From a checkpoint of a small transformer trained on Wikipedia: 14 layers.
Each number is 128 + 24 x the weight over its row's rms, rounded and kept within 0 to 255. Layers, rows and columns count from 0. Numbers have three digits each. The size before them is the row's rms in percent of the matrix's.

# layer 6 MLP up, 1536x384, rms 0.0988, rows 1246-1279, columns 96-191
103:099129177130157185129151125105180139137117172103144144154122118102158130113107115153138175109071154116133128143158129125134142138130165130125126119148154153118113120119184118178113140122126093100120110088048146105118098101139102106100082104105154177089089132124100114104137129174137124126
112:143123139150157108102134161133158133137149154116153158157157111132112100146089132149078093130086136116145125140160091145100137103137138163111144120128128136147155094158113092166100125164091083085145111110091106095121105142117124160105097128176153088080089146112136141105130149136126157166
104:152173126163106120138151085099143137131124151079156168155136125119133136163149082130147146146150146132145145118110153085096119140173159134127084155137124168171132154151100123110121162131127116132141159082118123095131143144088132154143113093143098140154091114092124151112169150165144119142
097:113095112122162136130119113125151103093124133112146126098094125139119160127142140105122139087115136116131126128137085150116167149116133147089124120122194149200138140130155138123145119157129101131111134084128087184180106121159109159144081146161082117152164129097104155122205094151137161096
086:147146078120150133139102146140143094113130123126120153106114120101123158138098198155168132146179105092133091111123128107119083139109162151139093105127136122139123131147127160163071127120163141119076177099125097135112163158152141157117114109153172138098141134156142157136116107141145101093
086:107122113156090164114156130130119096058151178153161132156100115109126111128141141100124101149107123147147165119126130132152125156061078104128145113123132091150145169137126134146141133103161152114133120119109108165109126165116142155163102099099109131156140181164131178123129114154145173142
118:123114108118154112149134156128106175111135137114061119098159124110121158176148141094115127124140113110105179123146169118125163090108123118107092094148163123157132134142107119176104119127114126177109154098116063137091113118120128088134096108109137151142091130091112110148129150128094133059
112:127107127120123130110160135102117066124140158148121117125087140132154125099128125143137141117136163185117129112125111118136147159111136116140164075155113150146157161090138130168133142105137108136104135092157142141130101116128144119142108119140163114108149105106112132125107124108107096127
081:159150140122121126165157086138145140128128134141143150120144104143132154113108145124132133157189125121083100121130180082102127171155139154123147131126110107140165117137148139131096152139124132103084102154127114111137151137118108114173154123157105179106110154121177080130137142147114114159
082:134147099168154127154137109146125116086142141123152130159156138172086105114128114073152070099150122164120092126138113130099128111077133104097130094107141124189079131139134115146150172145125186129160129117187113105129095116165112074127120139149135148161141117127149100118100123144129109164
108:151118129103120131139069138133132099140107182095107141137120198117080149186125118126170104119147149083152142126140108141111136114161141093088111149114140140128135147133101095109098205124144111097161129138148125193150127113140141127160126145140134122135116156111146166109103128128156151136
109:148124103176124093156136138145126121139145094119144159150135141102105138125183105176114157091138105143155132124105112114129148096124184136101074156141124122099099176113120110161145138129091091119110116062110148125108142183099139124123152146139114143107125172144151112083162159098159124136
103:138118148124134144145123135105120102130133131144140145120115121112100118145138118107116163121151097123122115134103124088161150106125132149172167118160137176138131103154143117148154136115139127124115156164119087138104135123107109156104160100187143129164116163130143119108134122119122146106
104:120116111137149168176074126145189146153168119133123091130071137150142128115067118120115120108105091148115166150097092126113130170176138162127186082147128082158103099071135130071122113140131106134115131128126150159173143165106145144119153125144129190142116151127120129128108108118121166023
115:119171144139142121135115131128141169127121145102157138097104157135141109122163145114159109119127103148063158121105101142125130103113143133153139158176161135125133116140137148121089110148118110077110106140131100125077096091173173094156166139117153141118112132098104125137152105106132142162
105:155103138151126138131153130136128062125136154112119090156114120102103155079108120144095133124156147097136107100132139109130144076116102102131135117105155105093112115140126150141083134143097117112083117140090126135154101091155140112094106102125087151156116133132111086132101091084077162135
114:114107178162123119110159124130124132119111137144104072132149059092116080111135119142076109155125136109150076100130117098125114127150102131137104118076160161114092089118140092167119116156131103141097111127147120145123137139124123120108137134128130158086092139140096147145118128129158172120
109:111119150116166128095075134133131083118141130121084162132102161117115139088136113081111140115138152131111126115135113088156113103132180158160138087115127145118111133126166113082134131135144138139159122095164122138139145135148095046119135105124109088157180122140102155134150129133150104091
097:120121127139125114158115138139161157135108148128150095138145150175130103143140148144090130151124100100122113099097124104184129098111113138119092083149113127158127143165140167186133165110146125137174144144103159145136127128084137160133124158087131134140137140168122144138153175099089136151
109:132144099148142133114091166123114184104101106148146149114102120116166164117106115148163154179131160114146141133108104125096126161135146107159163105141135095095142149116118173111150139121152163159117124142141106146126121123132108128114120108128122127114153155128104111114120137137175123156
112:126134156123159148095147144128149107114135128110168106138161094123134113118117095119144123101149150114154130110128137115116145138113162143132136124145138131088131125085066106143114136139118119084122123135090144072112107142084131112117151078136148112118081150122056192101137117120126166144
075:155101114061144115141126130134083109138107149150110107145116127143097138119182132112135133094149103127108107117143114122166131119147131088099156125140074101160076167114127154108121149162150153130131142113137115124122091104117129148084120115192097089145131158100114149136110139155134177147
100:131116115106137123115132125106106138152106126155149106099158143101161124143127164137115167108148148119096094070148119100155075110138123126138121134109060093110164169099165123119096139112174093155100177083134110111099119100096114114103135105142063125125120138148177127153112134113121127088
077:115115174118120092127170126110156126139138072140052153097121118148116125135140163180123137096123163131126140169113150118151126149157117170157095146137102106124125109118155117152088125125140089141077164149089148104149131130136169114119124130123084142101149130127161152111114145156161123104
093:141174118140126161142116142159163141140073097068192129104147182114086125102138188122121108162110145133114144105144164154130162117099119128131091109127171071109145115108096160104144114159095107109142126135118113131127148135114110155133111118090124145133163126106144118102113124158119152138
097:129167087137138126152116124099134117121119099154113135113123127116137145100156146126135132129097130129150180145166137192100128139162122107158137159116138126145106094143126151129127110144168145101151132146079141136153091113160110091105136077119139098084101127104123142142121129117139121145
109:104078129109133126151113115124109126178138127147146101154146123116070133170122135106132138110166164136106152138137115099102117125151144170133119115135157133105094149138115121131117116108123125154117147163141172131101148135127152102108140130107092122167123148122141142142115111127109143140
113:125125160184101156140140117117149126113132144146144101123134143158118112141127137114157183147152127125123126131123073131156133118115158098181144127110097122119163159079133098141146127133099158119086137083131120122122103115144153130099133130129126147178135133126106117102140121120124137163
113:152128108134133161120184113149140144136111124138106112187155096146138125128128161120155157138131148175119140109124137102111114136096124117125118129144127137141156145148065128113144125107152134129111152146111125111128097111133162147124159126157137124101145153125125147117076133120123136136
109:118132160137128117159093096117115145110118127131152114089119122130124146105134135132133112137114127104088155141146136118124140182139155117102104169119120161123157133123162125126126175114091110165136123108153081211116205187104119145175120096134132126140175137134125142136147078158136143142
078:119128120086181132111148120136143145123145108156111142118164127143157133100132091122101180140138085103164109107177175140130122124135123060119088081119164094129083121147159126117134114169151171126114121156112097110082114112100107120100101147153113177174112132141103135126099111122139155141
107:122147169143083128142138091087141087116104066126179119164133137085147124167146160134123139142151149097184132120128097168137132114118158114119134128113136144086095120084115174131150142107126160140107133142142110133103132125076155132116115122142113121125118124132102077146110106145096166146
103:101144091136150129116101102121126158127086164128111140125141171129131106089149147121167127133169129129135113141166137143151140128153099123124085100142113081103140105128180172116099151136142095125128161134161154139156147148134142115096181145127135138126118124129155125131104140177167125119
100:163117147130146127160117118149145119150154116173089103155112155116128151137130142101125142145138120138120140106135196107121147152124134102142150124128120156158159144121108114109184179125118135132133120150120139129104162114077151140103109110084159133095131155150148157113095142149123127101
# layer 6 MLP down (transposed), 1536x384, rms 0.0919, rows 1246-1279, columns 96-191
104:150122100099126101147087122123166154138106116076119164102142161143156157142125129162142150121106131128115130102135114066128132153110137158107134094102083129119126118137106115139135159140100145110130130099165141165121127117121070162157117103118117134109165131122120136127140096148151126131
111:118122111122123146132104141122120119136077102101102130116151117152135113114069135127086069147145087132157140133117147099115140097170134109094157111163123139161127095141104157141100130124068150159117169135160066162100169099151130140142102141138091139088147157131138174107131115166150171138
105:116152112139148123108139176117096099079156142106117116110162123152129166096103115153119115135108114126110149087135091089132095149122149158128161142135148118121144104108129098152116125135130123100123167154131132083136092096137114136111141169097142142166098119151119169092128152137115102164
090:138147127142126110145106142151142104159121112120103120117136173101132132118108171147115146165149144081122131130129146103146075117124113120139089162148129175063139124084108132133166117107147121118130099110174175167148152161135139154137142129080160101124145144168106131121112110130113106173
090:079132149138170128119100141097134130124104151126141110163166162127144103115155134096116105110111132108117142143113135105152140089158138086121099111100110119124126135090086133158164087100109149133140121139104105120127133161114103125135129111079126141131095090127114124112130137160132127144
095:112125110128106129143118108132142133207133085156120130114181123155126122118106113118125079123119184152135144114149113106152111143170181115139124125120094176122122125104123155116137142139128147126099121142129099090138124115159147098103103122117140132108133153116139121120129117129063152144
105:092136121153120135141143114135192116116115153133128129152136152142136121131134114120142147136094146096141086165117097127073157147134125095139115161120135144119109102121167131146148102148140112151158113128144152147199149102120139110099108122139137102138152125112143146141095117132100143123
109:103129126107152132101155145095126133130141105111141100106091121130133105137136125100145152088114144137119146122137172157179145128140121151175111108127084100126130132150155143141156148102105104164086113147132132124113106123163169133079074122101115135142149082141168131063115131146111127105
086:141121079076165129100140129153133140127118085124107111131098129123155099132116119136149124144122143093156158118109099139123112098138125101114150136110190106102128107123115140139143134144107133093115117099202200120128123153084093171155157192154161137116081087116170109151104140102180123115
065:159125072111139096109109166152107142162145118081100142096090141120123136135083144119134116134145099125111136112120173108157135176128145151157165135157156164083133104153097117132132147142114110143127079137114129103115084108124116146161162158107189142169104133118087099122153115133114091131
110:118094106117142119110085170109103168127148139124125122128122096151143086122093129150130133138103152088145128111100161154112093146137145099094105128137125180119154133117150148152108122143080124122105072094137160145128142128154161055128118164115124155168161113113114092099120109134123131160
107:130146168123147152102121144132100105128112141132062120127077104129112160134124107143131151093126165152117104124130178123129091141091089142117124132151124087113112109130130150084133109105119148091172141137135118199120168130111147159120128125134119127110094101093147119089128129104105149096
099:148089134115137113170123128098098124108139128124142138128124138138132182135139145098117144119176131124134132143109141141085114168159118122120110147091155127088119113162130082111145139145132095170153129121122149137137137119155124132142104096121127144157121134116116113134063109130122145109
105:148169116140109153109141121127084126154139094108076094111172146132142092144133082127143081122135101128193072152143150145142139081141140151123111106163081163116131112090152122143133175113121130155088124128080091070141147108099147072121078167133120127085135130138136141135134147167173094141
107:110164168107134091156080143121136123121136103144138189137113171150107171145114128135109120118084129130141142122109102104133092090124159116113149096123139112120154101101126140083125146139117125135105068127094114159140060135160164112097150143127146115124135132141120101109137118178136091157
110:127115104097118154141081132110154166125159106129145105121133148136134123178106134132109135122123113149117129162106142087129150130149167146130111126123116152124139144113109083126143124101174134100110190099156147113105121123156159171124126102147129121113117156136124144125096150123158123144
123:117154151136145123111113117139154128135149136097164102135143100127145111105114099166135151135120162092128132143094152147132114107167112130122149078150108102132107091148170116150125133094090118128136130104162164131168126095146107137138120098125119111088111097162131154113117103070127119137
108:155116126155104114113174155126121125159153116134154097118128127148105155114119123136131146115077107155159108100156140143148161104131143118082103126124074103104150170106141125159116141136147118176120155165097113141110094152090127117154139122172147186126118145123077091110139145108170151113
095:101124146140119137132089143121150128165144100111133134115098099153115111182115114080088136065155141115152112157088141133108135096133134117083108136127137122167151122130149138102120131141099127134110147192117143099091149110126123131175096113168143128094105110203087120155124118068088142111
106:126139125094076103138082152127105161140161149181117118189123090145120155150112140117143111124121134153095115122124134151090133135146159181106143089112113104080127101105116123112139158187121127140143166129132121159144118127124108156159164131153070086132106153140136145096187117097138062130
111:172101106124114088128148108133107132117166158105136122131112109140120142110104142087170121102167098126105140117172097132181082128101122110132159133138157103123141170162111130139102140130110108154175123103123146163103123107103135085158134133149142120136137103127105117132163118138098127091
065:119137100148163109130155163122072115115178128148127111129130128100153119142064132137126129175104110148159142128095165131142129146113124108143129152148152159103158106143121134144118153098126109115164080066102166141155130148146172152178129160106196121108095123116098106100138130149120103157
096:088112107152159121100112111152149116118127178119153115131134100136156132145094118149150144145169107148145142092133094133111141121131126120112098132155170119120110084143125117131126179139153119103160153149164158135137150108100139115160139207166126110157139093142174127132148154125107113119
070:183164080148138169130128159159048106152164139112101134108114156133130155126112140142166113134118103116138144112156087150128101150115122101130138056144158135103102126134123113092137131105105136105173116090136160192109119110133118105109156141136173144128139117152114143145136104124139124139
094:135127108127099100092137102125104128110129148165132137135100142176107154089102140107134139168126174147119054125153044128126089150107136129132117142132106128111159121155180092132106107111116147128136161114135166175137129116148104130122136151150103089079082149180122128133125058107146119094
103:133114129136123127148142138145165102116106144184122117131178183126131080090132162140129150122100101156118165125125113138116097126168156111110142120127160105119159130108150129151130150115131146132103116115139137121112134149102140131134173139130150136160175117148145093126135172152129104148
104:131101078102124157143069119138111124148129157113120138136176075125107142161139121126114148071148117120111141096139115128106127114112121138144145142129173107131095129114119147108138130128106093150140122188120134085098166086110168142099112143099136108106125142146114165157095112107105127122
108:129161143154151138140148120122161116113133095147143115149159170142137161102123122131125092109121132078195103142152116118107099139114122151139118146149163148139141106121161144105135110137143129116117128123139158140132151073130125166123088098127134175136117151135153169111108105137134142110
110:138122102127141146157181076180071127123079165142120174123135121142131138177154145103153152178125144168109112156102101123116121130119150125120152110163133168092133126122148132137116133106142109118109088158146061154133157105152179117116108078168135102119161200152156149115088133133143126157
102:103144138160156133138121162189133137128109145128160134151141149160101112118131135087120163132099139112131110139153144138137171127131119150130079118157127138136123124111147103104090124109105103128148091093095146185154098153153123165170127145104156132085137139147084148133108159135089140138
067:121102137129120128127122166114118119110135138113150136108095134094132106129138162159150099137121182111148156089127133145143116148131111139151182161147128117096155086134123125136119181114111111134117099123159131132144135150168112146150181121097140125083136130163099152118131070151128108141
104:106163143116107128108178175094216137143074144102139139114112153119121113119126142103119139141087116085107121156128139163128163121096112107113110142136146145154134133121159125130140107137157108135138081109104108099139061156109121118122091133148153137124105122136129151116170135135139153146
107:151148130130099150158092136131128173165161160127056138114120133134118117078097129123156170121105174124140105165126149064139125149119120138122116118121102162090126088115138126131126138130158109119148146153122136108123111159130123102076130137143123144145123120170107136112107141158072157130
095:138139093148144117084114099143109137122169132096133149111109147124152133136112079109122101110132108126097145132191144168139127080109106131109117103136126107121133133129132177118101089132117123138113147156155142119073111128142113164116163125121174122165124159104149144125167133149144140140